python train.py --qk_norm=true --parallel_block=false --init_std_o=0.0 --beta1=0.9 --weight_decay=0.32 --final_lr_fraction=0.0
Each number is 500 + 50 x the weight over its row's rms, rounded and kept within 0 to 999. Layers, rows and columns count from 0. Numbers have three digits each. The size before them is the row's rms in percent of the matrix's.

# down: layer 4 MLP down (transposed), 576x192, rms 0.0725, rows 347-415, columns 96-191
# up: layer 4 MLP up, 576x192, rms 0.0761, rows 348-416, columns 96-191
down347 092:523515456509518511515447489528597551553452473523553525502518545535449395433527509467476492537460453483482413533501408622458528485441536552564541453502458541473501470469575473456538460419575514477520487512480444458495383460430530612487529506520541496473514449499560460487485452489508574568
up348 097:598539536443449426561529455545527566460501535470535381466436515449557417575472497485433436513487446504537474494481466533517417514542484482445495511595576447420586502599564413409509511493547463477517521586617577546457467554577556496604522531550508493562501495525559494559554403485542491526
down348 095:466537588464444481527439516494552489486428448537517451532400517468502435482517525500509484593521506443493522473484458588468514495568501421489423422518524518463537466474492508540482406397421320457480535512408485515603456467415533488577549462493363473429514480471525537511380407510431506510
up349 101:467515530461500473471477573454483553586438410448449473582562466462495391504483491422491458581369532479499458590472468535510468528500475549468501453523475569467448529518462468480533501606498443580606485448558524520521409482529504471469458467452478457472459512560584506480464546497516563384
down349 109:538441497523540443515454487493483518504448552424530517521593538427472532528497415564445488483530533415530519522493431479508509528384481489566506518434552511474450567528437522471425485538550453531580552526463452479491506458430586502566477474543509507497498635527560537440409467509525524555
up350 105:557463511437507483462536441523505545574510521436466488454473420407468490500470493515473482494393504553499542466547450476519512506507397467467405434588487528499579502482406467547450499502513517489486375512522537431534443463475517497486505535489476581415481534465431549470519600427514522416
down350 110:571493471482594546583395500515505549497465477531571503486451479501454458506504421534457465405525498531512427448526527374524471459547452484522507497543500537446536488413503519644521552479497465479538356572518510524564520411473478503565468559564502574466597454510573458439453556556551453503
up351 108:531465496577502476565584545535524499493465425561484536521580470448564458501554434510481489396519447456517477505531465578529503582410473582421525535512482536477609510501427589418667541483461585510602449475551501413571514509518553460519477526437534542596433519590508375488494549513508464484
down351 107:502566436505476457585481388495497459498552513457534500555535618532571540423541472563436550442598428412512516566475451399532594592491475506517434479597491413495488395521496591471493460524575506555470596498460550508494667363470467461403491477435516513491520479512538439479499553539463467505
up352 105:485507545508456476479527468516568553468426420423460373447556496426551401566420466373493498515483488543501492522614405464567542494512543556459449479581437538526566441545501574493494503419417583507572482481539479500543469465494509435513503588517434556544452412579559440468473553450491477542
down352 116:446505463594511575455555395525483500495417565508575441539480532469475465383471462534493442474532444493487410563488487396521559380487492567380449498541464558494518494473562489496469484372443559460480434563455439459506497561584475522472559466560570527502413586526400524548590536527530573533
up353 102:524531567491513431490505497413534533505468514466465466506517442451452478481449442338565540427421529579473562420513463589532524515471492429498482515539553567405575488598515451529520499488454542592541580398570485432553484545497511562529550495414503503487511470545504451488459617433484505534
down353 102:483430439536547464521558523498435551429476523563555515515489502519514540382588477430430490501434513480493500535462426569426470572414540507419483560495437388538458494498488444498451480554546543534599507492572432463561598509507544512497463467474555467445607490489548631477437504557531456544
up354 106:562497518524526506654482505485480533517494446420488506531507454509481495570554631510560483498521549554497436525477470543552424425503607481483448428503499578483589482513490398524477496488458473506468463402528479511621410522500505590502457554479509568504441415543566520501556509536528509507
down354 107:444539552533495444528512567475521426398598582508512571433472464492455476415472562620485538538527544417533421556486497492539373404446480463514478509482439471555435488485488559498525509567400534477388485438470443464532482550513494461553445424392526493574610491548504539479497504502582578542
up355 103:490514502514469458467479490590493620464451499458515516491516457395521453496520547478474424522432536492564534579528541479536595527465532396480526490555539528589513540608585498493528588634466513539428448510593473459428507506530476477512564488520518486540488446484505450547514575427543490578
down355 105:536542544518485437529603574515494532587475589400489499518437439533456426530505459469548509443473530564517552581435524499541478529513524519437515515492522514455524481557539359485423574550536439458458521466528487552535454478535511467432489486515484426448442383496545422500480490444540389555
up356 093:588485497493369459500510435506534493457398499434475537515633524481558428522424458465554513490549417477485588516549457530488526458467523576577523526546483415493460398502483566403496539559559448521632483495523531525443483476534506513473503531445455519405525475550520486537472534445503512456
down356 092:439539502526507561402544474474419418550510396518465548476482474469514581596506468516464530496543491510465526416511558476496481550488557482413458407408536492560556504504364445552655442548442523516530404469419538590527465502476516507524470505558508456502507547447509475468472415554467500567
up357 098:529401517516405570533487448485490525497488443524552495544502552546469495468551530515629530426452529480522488581434476496537463570496480501574377480446497457537548419489472502558525486559511512536490515506464550489444424518509485516527444556446431471410428513564420448506607496444481507535
down357 099:576487558410509574531528507565417578544418561520494468477463469559605431468480555507400474519508365427423504504501510521537536551522597580451464466501425541489477518582463483377573536441500449451505487525567433553568397436475511513520473509455510548509460516510509462557419541511463479529
up358 106:602470500504420490474463420523493478461461507546461417559554450480501466578371534395569482528409467550572644582571462510480497429492481517477467537602459511380483535476425551477525522502412508590485549516605582452508465506465573638499500512473442461488464466586474484459516529488555481489
down358 115:587496456499507577521511545532459499514542522468447480523556420502522517561429490440584492574459508514484491550509436419548470548544537463467478383576488536450485439427457560598385507381424492460403461481509528492516496478542470508558459462607561438360506517574525577450572517483469597570
up359 107:565464507458494519518506433483536486516601441538434483485451487460532427522381577418523412560474513467582425428539523545601497548437586458504449485516481471490535475480516464498563506453470491561517518462471556567475436444577467509547507477420431450468503461540508460483525493530465549547
down359 107:475560404445516519530529466472522435473568538579574439415450536489464434528463538490484557583375494446504411416431497463577466517514539395517467474522524473409515527428522472477527494417530427455528419493463516459473489376545626457505537502452526535498496461572443478421482426566500442569
up360 098:576466552366499502459474550405554550514524502465495475484489523452526465520507485460543489522395538593565519481526506459544522508635375457490528477571562566477534491567523448534441530496473500574533517514519569597471483508562460559524471499475544473552480394552505501477598509424563501456
down360 096:436488483508535455468554428532542447474522470543444431436512579510532497450523565480570566481525576458405496483501407407632504464462548397396422555484458514538484509466497502566551440453512535416539456523449529478569351492558565448565503529507466562580540515551433516551481454568516524521
up361 093:388401483488548532593489532465520463534444429489474500507449531438523489559521520511551505425491458539542422552436458559510447562390483551427460513505495565481411500556387430504533484444486374561514524450477458574476470517532569491477476532477453511522500507478575477462562508509554481436
down361 092:453505494548508441450589459569485489478531522552518416453524509444495422524491497502497470533501522450554495547470493402476528472524458481570493514523509464397531549483572493553406481474521517514455560420379466497530700487495481539503403472534462532461607516431432490451485496403576510529
up362 095:484523519414403514433509570473552514494470593476455485537568463449556485502455579490372471494516415469605510508600479503495513498504576555540458512506482557476517465531516482441441497544436521578482544537462538397507408560487485483535430508550460534457473493431449501555455522527588495513
down362 094:468447439441443536557503605456465538468457546500547461451517521500517477545546526550476540495552469402493463456490507442567579526507551530549444540562471449576546486505597520504465523554576499458465440599470463427413539582546487377567473611550493469499528510500508547513458537437504374572
up363 095:425401542475534504433535443438542470437575516551494512548510445474553487532466472506588501470436510559535521385561454580456486527544433535469462447604540582523483490477425421470537390567593530594522496523481525485520452450575394585411416505432474558476475535474482466464414519394575501488
down363 097:395430489452536421454513502496534478375453528486499497503525478534473452487567465575544516513463555540546541409506543449519530526495445426521418559561488600468608477387459460448498457563499514473571502504438513470485551470551465514440470494496470481382518484455594502424407514405479450633
up364 100:489525544499466525519455555552532500426486464453460531482647414456539445475403517471491451640492521558507540427565540484552546514517421528565542474495501532514498398451476517484438492462488491468509446535576525511455383514564519556599452482487475485501522518510526483590486470521464453546
down364 099:415487487535542597522524470518413649483538429572539513481543528635569515545453449502490507489479469409491510530494498530516487528503604449503465527460491552535467456496453576502449557440501420454461433545512446510502434407568453495584468491435545529493549440442524503441459512520563497468
up365 097:516536529499508486580512514437534561515412414394493497509634408484424475542476455397471552487519516608533547435495463522616561481548547513469506399480453500520448529500522432519453477531534530513558462459560442519519484534455521473433526550463542442429470492454559542495573633420470466548
down365 092:468480470509546603537548522432444541469500565518549421535495497549573516377581468609482436553563438505523431489472516479441469525527499557496487483492563583570465440528468530490479455470481511484626499517509552500542489519484423499488470520533523530575553572480481528416383447591460605421
up366 111:527508534413494462533527544470531540446493505482431476512403466391490485535516535498470488454491487487580519459558499530488491538434540484544472485498587568454518458557464486479549482515499503565499537496437616460515461522545550606499452555446562616524471548531560429523570526481519504489
down366 120:429465509468508437480460505513516550536472459452546509484452481505498515519486490488499573483467525529471509528551469369460554460522478425473455512513514462654503486609567487491456367489519490444501616463419509499462519467484492513488445574552577478525469467498543556446570445540496562439
up367 102:497582610462493480528443532439463421433461495444477524592520538493476562472454466482511467451512541482435586499564447567511577538462406463477412446535460555510499504566456465464542537515520534549410538512482525453519433464531503516636520505439449546490502527485455447481428591457439428485
down367 102:502550529527543509503437546421495487526500628473442551509490498472466513431537545468564482437592446461412458539459512608517415528447485569459530495560568512518463556498522510484528514482369493476521485513482499511591462459569604531442511519478533421429482505561582488585430462521452524527
up368 116:576555498468488522484558584503583461504510516421520433487501513580509466465503537451567472472449439513511542441544558534578512517513432601563506508524474499461528616403524515441476526464540468478511483461510565540407474577545532636444541584511536559583574415592482474431440510446608521518
down368 115:480573503496556420452536485525569436444498463559487444439483574521527584531537538494469484463462550486400477477452537528596665471511535495547508445513476505458509569394481544450545515598591378528566470457516520482518533516401583506402556505513398517554524546512500572518456566513535536482
up369 097:444501598399484530462546456582519564467501446467438461487445394474475504528564539508528469452498448504562519519573406505537440463496431468540427526525507465575540528521457465453591625672496531507472458574513435521493462523628490567498561545451488508518403514532453485480514421451511507434
down369 100:456555483502465393551420577623466488519521525528443590507444499445468444543459439546519514485506454531470571499475492515419484460456600523527539456487424453600491533478534498540530619551483527464434534488420571467528487500562446547384370439335529486460481508558434384514524463605468474463
up370 094:476454535519525548516527401434558550493475543443436474553499482403570525500423455515468453492489549543599460528513439522567473465469446543442544517595586543428485458515504461547556470550504437537494460599506537481501445557513524479440459466502517555511479555505511490514516470524539606391
down370 085:447485528463547462518456533572507567519528518552478558505489559527534540504483435567540466523531531437488471489474625422591534472449492435575581441427448595466613498530534442519477483569488466487479381495464478492501476429543449431413563524538531452566529523468454459488509545497428414522
up371 105:452416470543491570494467479431540492483505437512509504586561493430552441476580536468590493460503498596549527531562419547477443591455452532472436442526488547524467432464598439480478420513548519474554470412514441409546503561563459461471426525444478546442495469433476509544443465523466508509
down371 102:451538404438528501430477490524486478480543488466531470467510491527488501517457473532484533489520538477527473420603521400466493428555444491513545405595511592510561569374504459509495401486515452472471541497499479468533643476478542496483448537437463529512524479458488572480436444448432510596
up372 097:400495569443460475487470459520501510491508395413462474512472525466440493456453430507507427524382502521549516441524504453663500434558439467488499466539503528492559549454513472475483501537508485554505458588641510438540463580559489486511456474489479615492507481525581545484551576491567494457
down372 097:468452431496561507500457542496398515559461501438469495450442498511580517483413538490518483497443454412493499503525452525459548514562434508495512540417437488529473524520500454480528513430516556487420484532517441599402577505552504471484500421539569354570376450470500537455443463564483512554
up373 103:521494580526440512438589556514516536509444540323478511537499359462459474554565600510455497516499450472537512462595471502502410444467523555572470495518553473506461450498413555490492560501611566548571438507507527456443445577554582568342485578514561531540460534481449543544521543431517522465
down373 108:595514496468536522525535448527490427527489515579489509502532538463440519543491574504494567419511420456570507456540467464382453492482513555535570585433557553573478464399382369521480547457551509514411519570401401524450573541411626498460476526531535472525464487515506545528494485539483509427
up374 106:612428445475485599485504460462506511500523500508530473562499550477510404533468421558530443499448525504497616541432438531475449466484438531484427525443523541540633414519532453456534536527505502475534479445486521437446495520540463523589382585432505514440489466525485497559496485533492530451
down374 096:496473423513485546384476545446438529411489533480480484478495480514572454488420452517425446497431509483430509488511577540504454448549529499459486526440475518505521462595461444524474577506461547416543529497528467494447572536486522474546462535530448474457534522561558535541410566550419558495
up375 098:526439517516425504502565550522500483419402483488521535594492579443454488617446538588536447492520450437593444512534471535546491543460442481530484479574443541470426428594536524471513443530351480581469518425411554495484489565592503540489503426437437421508472516514555451497518505442551428471
down375 091:464468570556411451460520528522504565410494529422543484468569452415612479475615514445402517432541489511508417428528537493410620456507528499436479515450490490508440479492531509541455464394538469605560611537553438506468502587449485553577538469446524428544497443555609539495457562536443586577
up376 112:486493505582416503527445379517593442478476504502415491386537525555515493439460454430497457459458528586496553538477450570489495465534542440410495485499465551447541452518538444454543469572542376590593382524449456534539522536574508516484492535507521542510496443530471519438581451435523532502
down376 111:479540563502413463615524472543534475456442456454547520558494491455570482380505502480407508467525503541471512415486505411463462549487496402537562634425494453542538560487487538467472506537480502492566416493507425543475492506561501471475631532520541514527464485526487496535434437533478489595
up377 091:555539537514499510428484519482562481394462557488569403558457531400427533577537570515502431636504493531546505506521542570423480502482443567477450597491568592570484488484492506453485579495372519441482479383516502482480483530477476467515472455466552523445515561600476474473538586513549469408
down377 094:594452496582457438512498459529543566543446502427435414597458435428568495492407464482490511510565551566500522438558521455504506479556513545523545520594582400469506537534599526485516496485433550513529433532527470501532678529479502495533507538496514487425416452522503527407470464430439516575
up378 099:469477515509440462556504487437539496486474578438390570577518511530472455480405509522540444534497495506572581468511431494557522496506441547457514443476473430472485502479434390542569494593478427522563490511507546545501377539561509534548457536474424466428501482516575458606483452504522580387
down378 098:429518495497558495517399471536520463553542575655509546552447453480435501502463432501492515509564563427468582611475535491483512546546499454580466521504499469490498485569518524520492486447497431520582575443437480491466508504549428509556439490472537471514451441471436480461546454515562542478
up379 118:511491487469485540533505378530545456524434508499435507453484541407534389487470489507516472542521421452556575465471526530511390572489433588475517550506534503520515439569531466411615483471449512561552513391506468512479501523512522457555559482426544454519526459463476472453511554553616456455
down379 131:490589546503500456421511497490434553532514503491397485406532587402529453470481477495495559588518503556433473499428484486561521469439506552534488538474461499577420494527583504456498458417507464526554519417562493535426387515427492449462480490548550432538537473458433522479384547619523501534
up380 100:525420483414535561498595482475492634491530468452486519514511474413561370493517526459515489524477510491533495469583513581475485511587552513466491564546462488434454526509446412357558554515496517490520497448513445472460467474574554551491468474509510495437488423453517624539510599499489589403
down380 096:427564480378465507534493521560493510523461492463524504529549509479485579414504529489563528516508544508482463477531536450488539471548552445565490551583615550432474458586494499490521483477537477480511497544470502563447531506498525511483631541492449464538546531587502500497580487505595500520
up381 094:629451607506470514538557517508505480506470547544463526519516434471421438508516555478565485433490521554610579467483468542466523513456486470454425522496451460525599569496419481479526602506491511531379386462494497476464508501460453557525430531521536565430425451516404463585507550448526504441
down381 083:537537519546447456524501498504524517498550403437436495506453476539515388461522526569464411468504393425502535450529527402534527478505491482496503423535544500538432426570557459507454355515561543548493444491520525611511422536445489594458471514502470526540517531405560494484487438448563483484
up382 096:533558488509576544554512380438539549643476601475535482530572488442544448511472487563477453432493539529557488501457448495452508601433588485530500514537451456487472489459503519492495549528451444531531501522569536473391458498561419517470455528546505453530500552554527511433429506477551472472
down382 086:476446463468549467509579487485416456531517485485486472473503468534485463478449460526476452533360561527474474547460516515466372584531459457462529401524498576459478543493453459532555548596510517508512538454436423531584481562524579512589433526527495461634465503453593542464575502544448405475
up383 116:569477536484415481525500514475509551501472442451453562474481505386580390557450526470488497572537562568485516525510494458584484503545537515529452507488504557428522411536563432496580532554469478550465428369631514475512460613514480533511481471459580466439518428385466479590527550472502525473
down383 132:518452454520468553525579529468549400526487486583503511479566524516575444556518551505458501565498629484427538464525459553417495518525447561545504518535497484523456454543534427519580509506433527554525411409562509563519489507451514459532529513444362467416423459416546529562451604569422519507
up384 101:565449518504481489532491481497473519563419427409441495598477447532512451474481505591489570450478411501546483512522530602504613558545531392463531570488491544518503565518505352414441448467503403584498559508545452518435448555540497541568413485468513545499483405405513404564512517447540520441
down384 095:555416499495441413387531501509515416534340407457538501569500470479523524528452488564484536558492474459567554515400533540497473512451495470480478513501488583633480515468484498479435463408557498560472503458434512489446498555483516514521429509476499570441490469497445468464572460471446450442
up385 094:432500577414476497461489479523501457461526440442482482494497416508465510488437457406513433536469553525586573441572494497583481486569423524522505418565517595411477584539476555448481565556475534544620456465530508572486379525478502572487464461508484503458540537468533559517566589510502500379
down385 092:512526488439516467479485495555465458440547462478414446489520517499517490560545412406520644522512502432578543440557480422532531458516452475530521510584465512548621538542517553482579511420496533479510516510509387495474486532465539559402446492492573521531435487517506431495465519567451461549
up386 060:555459584403436500500521454503578533526451530425399492547532515441516466548496539446588444491470559541562512591557436530505447529554415453519443538562509469437585490514498505479545506595359481539503518458467490485444419599573510523534385503511518465478464475540475462531538506421579467514
down386 048:455467402602501420537411489546538478568533532564525525464439392519530403504535510511545471513480429486524498380507446502449474495409604538522548478452469477544591525597538514547599442398477581511564515568464484486519588473435510498575572561444446552534476547465530562502500538494587535505
up387 096:455459546438499563541421523495582568476452499421431507491529365488487562549454523483477531542451453472586504521531442573453559506620473512408435478528474555524529580469520520485516633474448567575444479475533504526480419491517450469512483518509443456456486467527590526535505518462529383504
down387 098:554444478558481517516484515464572505491571570487457468484504594525435609518528544508609547459459403384451546497410488522486476493534484463591465604594437538474525442489410513552483455564564450549565497436559536421405492418501432462422529497570496516529462500541510465506502454472497577492
up388 103:521459554497464498524554441536515466477488458389434438481609520398536515456487523488589503510429537503513551407557504499544512457489493494486530464545637597411556454486470555494509492515480519587571544527537537445532495510568467569474505595494465597457528584554569504513603549513554522485
down388 107:500529475542515536408516555489435504476523524539608478520491510507504448481521468501486507437501475444510470425491522517417517514532623492538505582506553425602539529539554398460548447359474544409488404523513522506577541454422474507519469488553555544457506569487549503532495530509523561494
up389 094:517514557506515532485560472521621553506510504485454510511550448511511485498483518503520509517382494501526504438511494581518564550521497535503563495530487523404502457527491492525449550577445430578561449437498544483550443549482505580481501482506493528458523553541528407539577521490587441438
down389 098:461441439551461430491512584491533432452441502513465572556591608431552485500414533523486549563569553402438495555508549448416452450490544540435522520453563477496479471534395527474469523436481572459500502570531562492463628503468507500496382505534437513377464423457471467553493503531481445393
up390 121:409553496485500502511490513446566513592451502464498405548465581493609393510409493476591488534490481504518528510562451506493530562490522485512440449477513492422447471469525474423553495573507433539542521528528516411466467541568555502512516460442482501485388528579509486517516549497568553412
down390 114:408632487480599484482539531498544440504524553431499481570483522604560479527485446529532522513431478595444545467532522441565613554445470502495560533399467523465455565491523553508577532565567445453505479538487520502401513539558496535492494511552508549544443493521568419482486583479486508464
up391 092:485457518508476617574526451385568580543472526501510586501547465582490500630535505457524526480430505550529402573503506468532389434536463424388562456524489459512513440456524472464546533491504411581446445518527482508515459533518477454562463514485459468473474475494462516529519470531520518430
down391 089:471547542460593453499419500475483559461573513518455569443479571512501488497477496542480593487487525520476438483418574526558520471558489470507629503482612456482555532478556453471484511491491521490405417458430475473572518432515428523461496567561568576580530486539465554483522475495495542476
up392 105:504439544544444450515555439461484535536420425535522502563495493510519517569521552554490401454467489464510563557596426518514499454571439541438441505503521576510520481567504464486512457537415501423526501466506538468453517437512502490501458568477380482574409498564594451614530528504483419479
down392 107:541483549516588511467468488534454507501445525506534588562542469433542471539431566562499526521568484497506447574539527518456576602475444516507486578420403433478419562454469566536494477399458486472527533494495592463468454535514526550474574508450514542566459506482457497438528469469481494479
up393 103:547480533482481536570472547480509593510543456457460474480553442536495435556418421421518539415483435653485565509499469535465513448516509394527385452502482571557511540537436469500522544594529468464555526463447499601430476493519608467474561549476561510505573467528516485474477569381454439535
down393 097:388547462489496490506445555494439485420514523485479485463629565495478474487545510586473508486541495454522348488591511520471461576470508526594473420545430538536421512548469428518567480487492548440547580539434515464504456499641501496574427516512494512542473497506529519574519458535591555480
up394 093:527556576445390517443505492537548525449495426459487507477528506518470425535416503454517463549506430508498697526482557467505569482499520497456502432507541476455524469540568513494490468443530520601500460410507512495511441530546377464518511478462557506411518463426540485562570539461551531569
down394 082:489393480434589451499439470406401488515606513440610427520551454463510543481587512493537543483574519555574426527450525499511500491506488576518520525529492563502543546482454469522558512545426488509552552530477575504522516518403527506505495463534583538631508545541488471445419517534400583499
up395 093:446422558480461427410504440534556572518500490512488487507516432433473489472519593467495514473515483480468558517587500493467580502503449503442423430478504506472468528479550586452448481523576589465458500452477534500464436633558468611438541569485477443562421498534416450402539460505555463473
down395 098:503413433508472539486498494534544419445531583439556515484398545442541498391449522449531572429472507433519506480488519496492515562495585559513409491532468400482508452479570535483516577537540472437571475579553560531466472482515554517548449520498435395501570549575497505507630475549390530578
up396 084:521493616445440508393506610514462469384509525389496530519465579544485480539480519479500446505490513492519570471551497519553468407508477600529540446485475442544525610578539470464512526422530518490564473390497513521451456449566533619389496532447486528517489518546525472497431575466463491472
down396 082:500527613503503457463471524547448472463435493522446456507532468536426559526521554499501511494521419452504514454472557490505507458440519514620450534510549495491558597456556495539555448500501536548525552497469453530458451484426509497451525487430480528465431496562463468446452512532499453507
up397 099:467427527453474465566461468597506475551514429492455526490589467464514491562429535527425445475482568539509495536580439578580482455481513565438530474569603532479495552541420481489460447523400535574476557447513492537581469563532425479472460501498404454448544469457488474510522543541475531452
down397 090:445561479586456420481445528455552559493492532444550439520476455475425472476530449501589488421472537511530567535431434548529498491432524447520387491415478417627527442409505500410422475528484430493456373486411529581437548516567463500507441576434596554465583493445485516461497518375563502552
up398 102:535544489518479509574495471390444589592504434543500535465581460459500399474509602556558544488493482570446529528493526510478474558486472429384426470502467463585492530514462514447509528479543413500521519421535492552381482483643503555476395560491566495480401511477521484497590543403526452474
down398 099:507472509468494419509498484567513503472418512462501504561532410441446521456548579509508476464443588451490466508536553507543583416546433521589534398574572591490488520524377614609431473589455559585516601516492477515430409519565513555519574537469502443659421523500575541491493465482443503551
up399 107:556450517474446539451543555513566553554492440414471410493530495486494486544516513483509484596470470574535504530533423536476479511581510456477445477554474446451446507499471502554515498529474537575512475424496521447606425471492520455514500455415524506476476370587569487497415468467572546496
down399 109:501491452444534431440441578457572525452538476575528421470509517568431600487566485522431471502409485579420515511508540453492509420487608477433573583471549501461447527394498524451518482460460616538514449449571537449489535547562474475568574411501574619482480474545471501569456498463512517524
up400 106:480497510577446570555431471544538544557455468479471523653432418432439422608436456508602507499534547586561478480527564523480485517497585471544451471506521508447553529504498411459510427426492497624535480497537508608480440457566481499494513546446538537494450492637558470528543516502506618503
down400 108:492474484569442415571489612444506497530366399461545536537542557527439443574472474530539559486491540455570509494566535551479476425446521497545429538517478537444521437509584527526517465336595526530485523510483575547470502570466494363547486489471409361511509594543444495553563482553492596517
up401 105:457508587407427501509547520527474570477349451453466526477486416501479437519425432468482473601453544457490507595553570507446441528520433520491514409481530559500483441495510530432489453522548459538470475557523560479534494585502515508595578441489499584556512579413559458542488484436465477450
down401 105:549477442510449431524533479495504499429488504415511481458431415525512447512541451570563524600415485418468569573516533538425472516446459532536458500525502465575392367519516516549431571488510484560499512516501458470521533500491507487456517520590497494548471458463410450611558394427444461495
up402 100:546504591440514507438549423560502511492491520436480484528517439425511461402424433543528450434505475481543546532559509495569464449523425550524415372473521471454488492507505456418495506505461452537584541436482532490439436492529504500474543454550462477541440578437531423471626527449574516537
down402 098:474521573435555434502498432553443528499507488552498420514544495455463460415574563528442477495525505564492483534457530519520502488522465538447503570450510475507491497446574528445537515552440425465554539512427476512539507479579524485488491469536490461469488506548495486521431513535463534428
up403 104:466461522553541567533529402518565413509491497456392441487495503390552464482536479423563495497525558510567521539530446477525484532482378566555532401506488450452547603505544497470541509469490431551534449451532520458403388451586510479492496497511441448458457560492485448539611500531568522466
down403 102:500594484512489495597508454496533458393472487531481485520631495474536370460527457574463431497441536527484603443449456538492555540546472500573534454599477479468530447534481529476484394486521508526534401513382441524466429441531469512574590452453519553481434492393535458492545540518485536539
up404 097:523418499541509498525534444480492550557506450531521410515472500485526489562432450443512516521379559600526565532464429549543467472534403493503405387544496625464477475537444477407529480569547522513525421446459569501544496517541482495561439457426475554466464442490508505508563510472533539460
down404 097:575505430491531478508548560489469503465576496481479551445499564389534399466494501510584452479511545496500422537466472414579520562440622434476509567505509465550632484509564481513517515487494446471474513453603519428487650453505477465518447510546488570507458504495417539560482517480449525534
up405 099:458432537455518542502500515493535492568446404481443430571456415392494458590505661515540482519481522565533464618621431469464455533536469561391469496510581462524485422493402563442523551559453511515521499441445489557436445476508534491459471521418522506461532472592502519498470532446480471464
down405 094:570496518507440494457425511550447520416540503442378553436543492551557517539501533482537563410385447482475587425515487456531588426477554514484451512550352508565531453562538590541494498544559503479610510521525510467475439570415450477463511481495418484478513532447531457499501626534541571518
up406 100:499538500446459602499582437497450477545441538470500473551581477453431534472506604475546536525490510534506518526508489598516490466544503510504518479495455493514512560498447478465532442494376591451550551457504512473473454538526546534528423508423502560444480523538503439510503561384581478444
down406 104:551395418586542469572551489487466431612530487465443516450485492513530468556595480495414513598493560496418428574473584533483485545559502492410455465499577479504424510419558484602506471433518533489571484520526480509592507470598604533538527491548479506551487502502522532490446498517471419527
up407 104:430535500531521586547506512559511510602518475488478506501565431446567481436459418396574483357440457491503485451494454588493515484527554523541509504498523503536555631523544495499488527500468470453503489557563525502540447539583440490586485542561551566451504459551564465587459505536576512490
down407 111:512586553467540498481573482525463627430502469505557516509465515505556494529467390489527504495471541479507554435458394471461545581479486471609518474445450442517475559553523466583577516480541493444444530439531637472514480429533442567501571517514540561485441533537564472593569566565610469465
up408 100:475418508486521570505466511386483486468476435482398509513534404497542513507443579469467516423399475477559538461587463563450446533453431537511558552458499429456564468511541500403570546564486462545579477542462521444569452453495488485482485509455463503595397403485568512525553519440524497491
down408 104:584472604562439473563447503473538439508585553434454477514475566498499521538492519471597566450460451520476573485414489543521548473498487604485534416572486483480507457510481507584479531525497424525611494506486515498564436544558518471386584496548413502433536590493550516479592526475551504485
up409 101:446389483456352584534487533525514656595531454421481520548589496452594426561509488501481498370493490588481526565457437541513475504519477545465561533495425440507549479518500507408549531527628422524537460512475511478441450509562509501502533462470596451485453504485519430530495489531557546501
down409 094:437550505523523476531517527576408480431478473514393524541466410491488514502488543498457419472547552477462582427543459531508516515497486483515620472615605472465504585560432532536596534541447585454412476517521507488554395491512473534463579549511417470430583485586509518561573494491516515488
up410 108:461515523524513446467543490529514504508504512501514446464429510437546463503569586556489514505458499520473502522560445648484381540503478496475546463526584588463510544511458538385583541527475523481597461436516590495563483582468507597582441514477536643533417519533530537583500540492586455415
down410 108:430517503534557450558453463512499424552446605536486481467499507477535557557537565567506551487486474483504445436522523574511489390521527473459582503440554433476502532501514553443553491481452562430586527562434535602566669557494525518605502480493396553565468603543572470546397452593501515486
up411 098:505473585460443539506511433474558566493475506501411559538475412472494480543452433507471457520356540490483454530600483487451464454479445524496441423501584518441540444572568460441539524581450496588458433500449531499538464448579465602484533508409440499460444495459550552492603512542496409551
down411 102:535525480454362485516590521497458541545499618471513544443587449571565462549475435471547487567469482516477547520489475552486505496476435494471448472492450486357487482441479538502498423435515466428448539505528497516560537492460436540525504520491428421448550465435432486499482460484460516524
up412 114:465499501442509535530571542541556580462464517451512533494540501455503531528559455483464373548573474531513517540539556564508542461569526546550498450580500524485517566684456466471550512587469581486558514481441577529436512564545579534490471537484611516569493544523502521384533554353548495461
down412 135:550590443481514507526477542494469560559613459532548509489532498581421436495516483507471557496397463473541540505427588436511537485428505520447464436452510572504519522440520524514502490455511412458398555488502473458445513413577518501480460601515565592502623467488512523464469423496583436570
up413 099:540476485530449456499465640472521575536546411449493471506485446506462447497412477390442498444450459548433553490487557638586565608478557434467459491553546633465480524492531510446455597554484486532481431473534503469527464528524485519504412437468523480511535361505501487500476469448494489504
down413 103:521497440500473503564364491550469443561440549529502533630493462516531536445506484436457556477521479480490485593444510493379540493494459475413535558571457529522511527535406533467527555453464514492344504534556470530496546548406455421482579465529528557413548502428552512470467522576522456428
up414 092:521482589532457519503549401472550528482534488598413437546548554502523550480522562433619443478543503455586492521561463492446427513487470669491438493463562456484607423583458551486497489477518528563532471480451469492524470528531488532564547492456487405542478611524543442526468487567575482437
down414 087:404581486478541488558487501491426483474549546483536488374474520443487468517523473466491512465480490586469514535475407499440484475476479443533418478441434544613574460556437477570373475458497485522398472545582496603484467444488462453502547459548471476385500405368526608448433546470490463520
up415 102:526473529483492543536595458447547620484428456472491505571491536393463523500472481512507505472514558558548469488518509528550401499493398510459500477479573619478446472468511456429572502536391460568493452463521589511483495537469562507549529423347458493464441485482537478470567542492540424504
down415 099:438496499509547476488522504537488470544525515550539469416486550500549481452518504457488527468462504555436479480487515516488566445519529492579499563530482489528512501562507500494518405466493507376560389470426549524534454416416470506500442442600568453424444538472520503509495573531585446464
up416 103:446398477518529509549505472601530549474378539480498515566518518486473469546462538532592513473477583478507492580445398640531439551464450497484397426544571562412497415541409449424563535569443471503516467465453562599512462547542434526502541499427514524436451497476554545533525535535571554340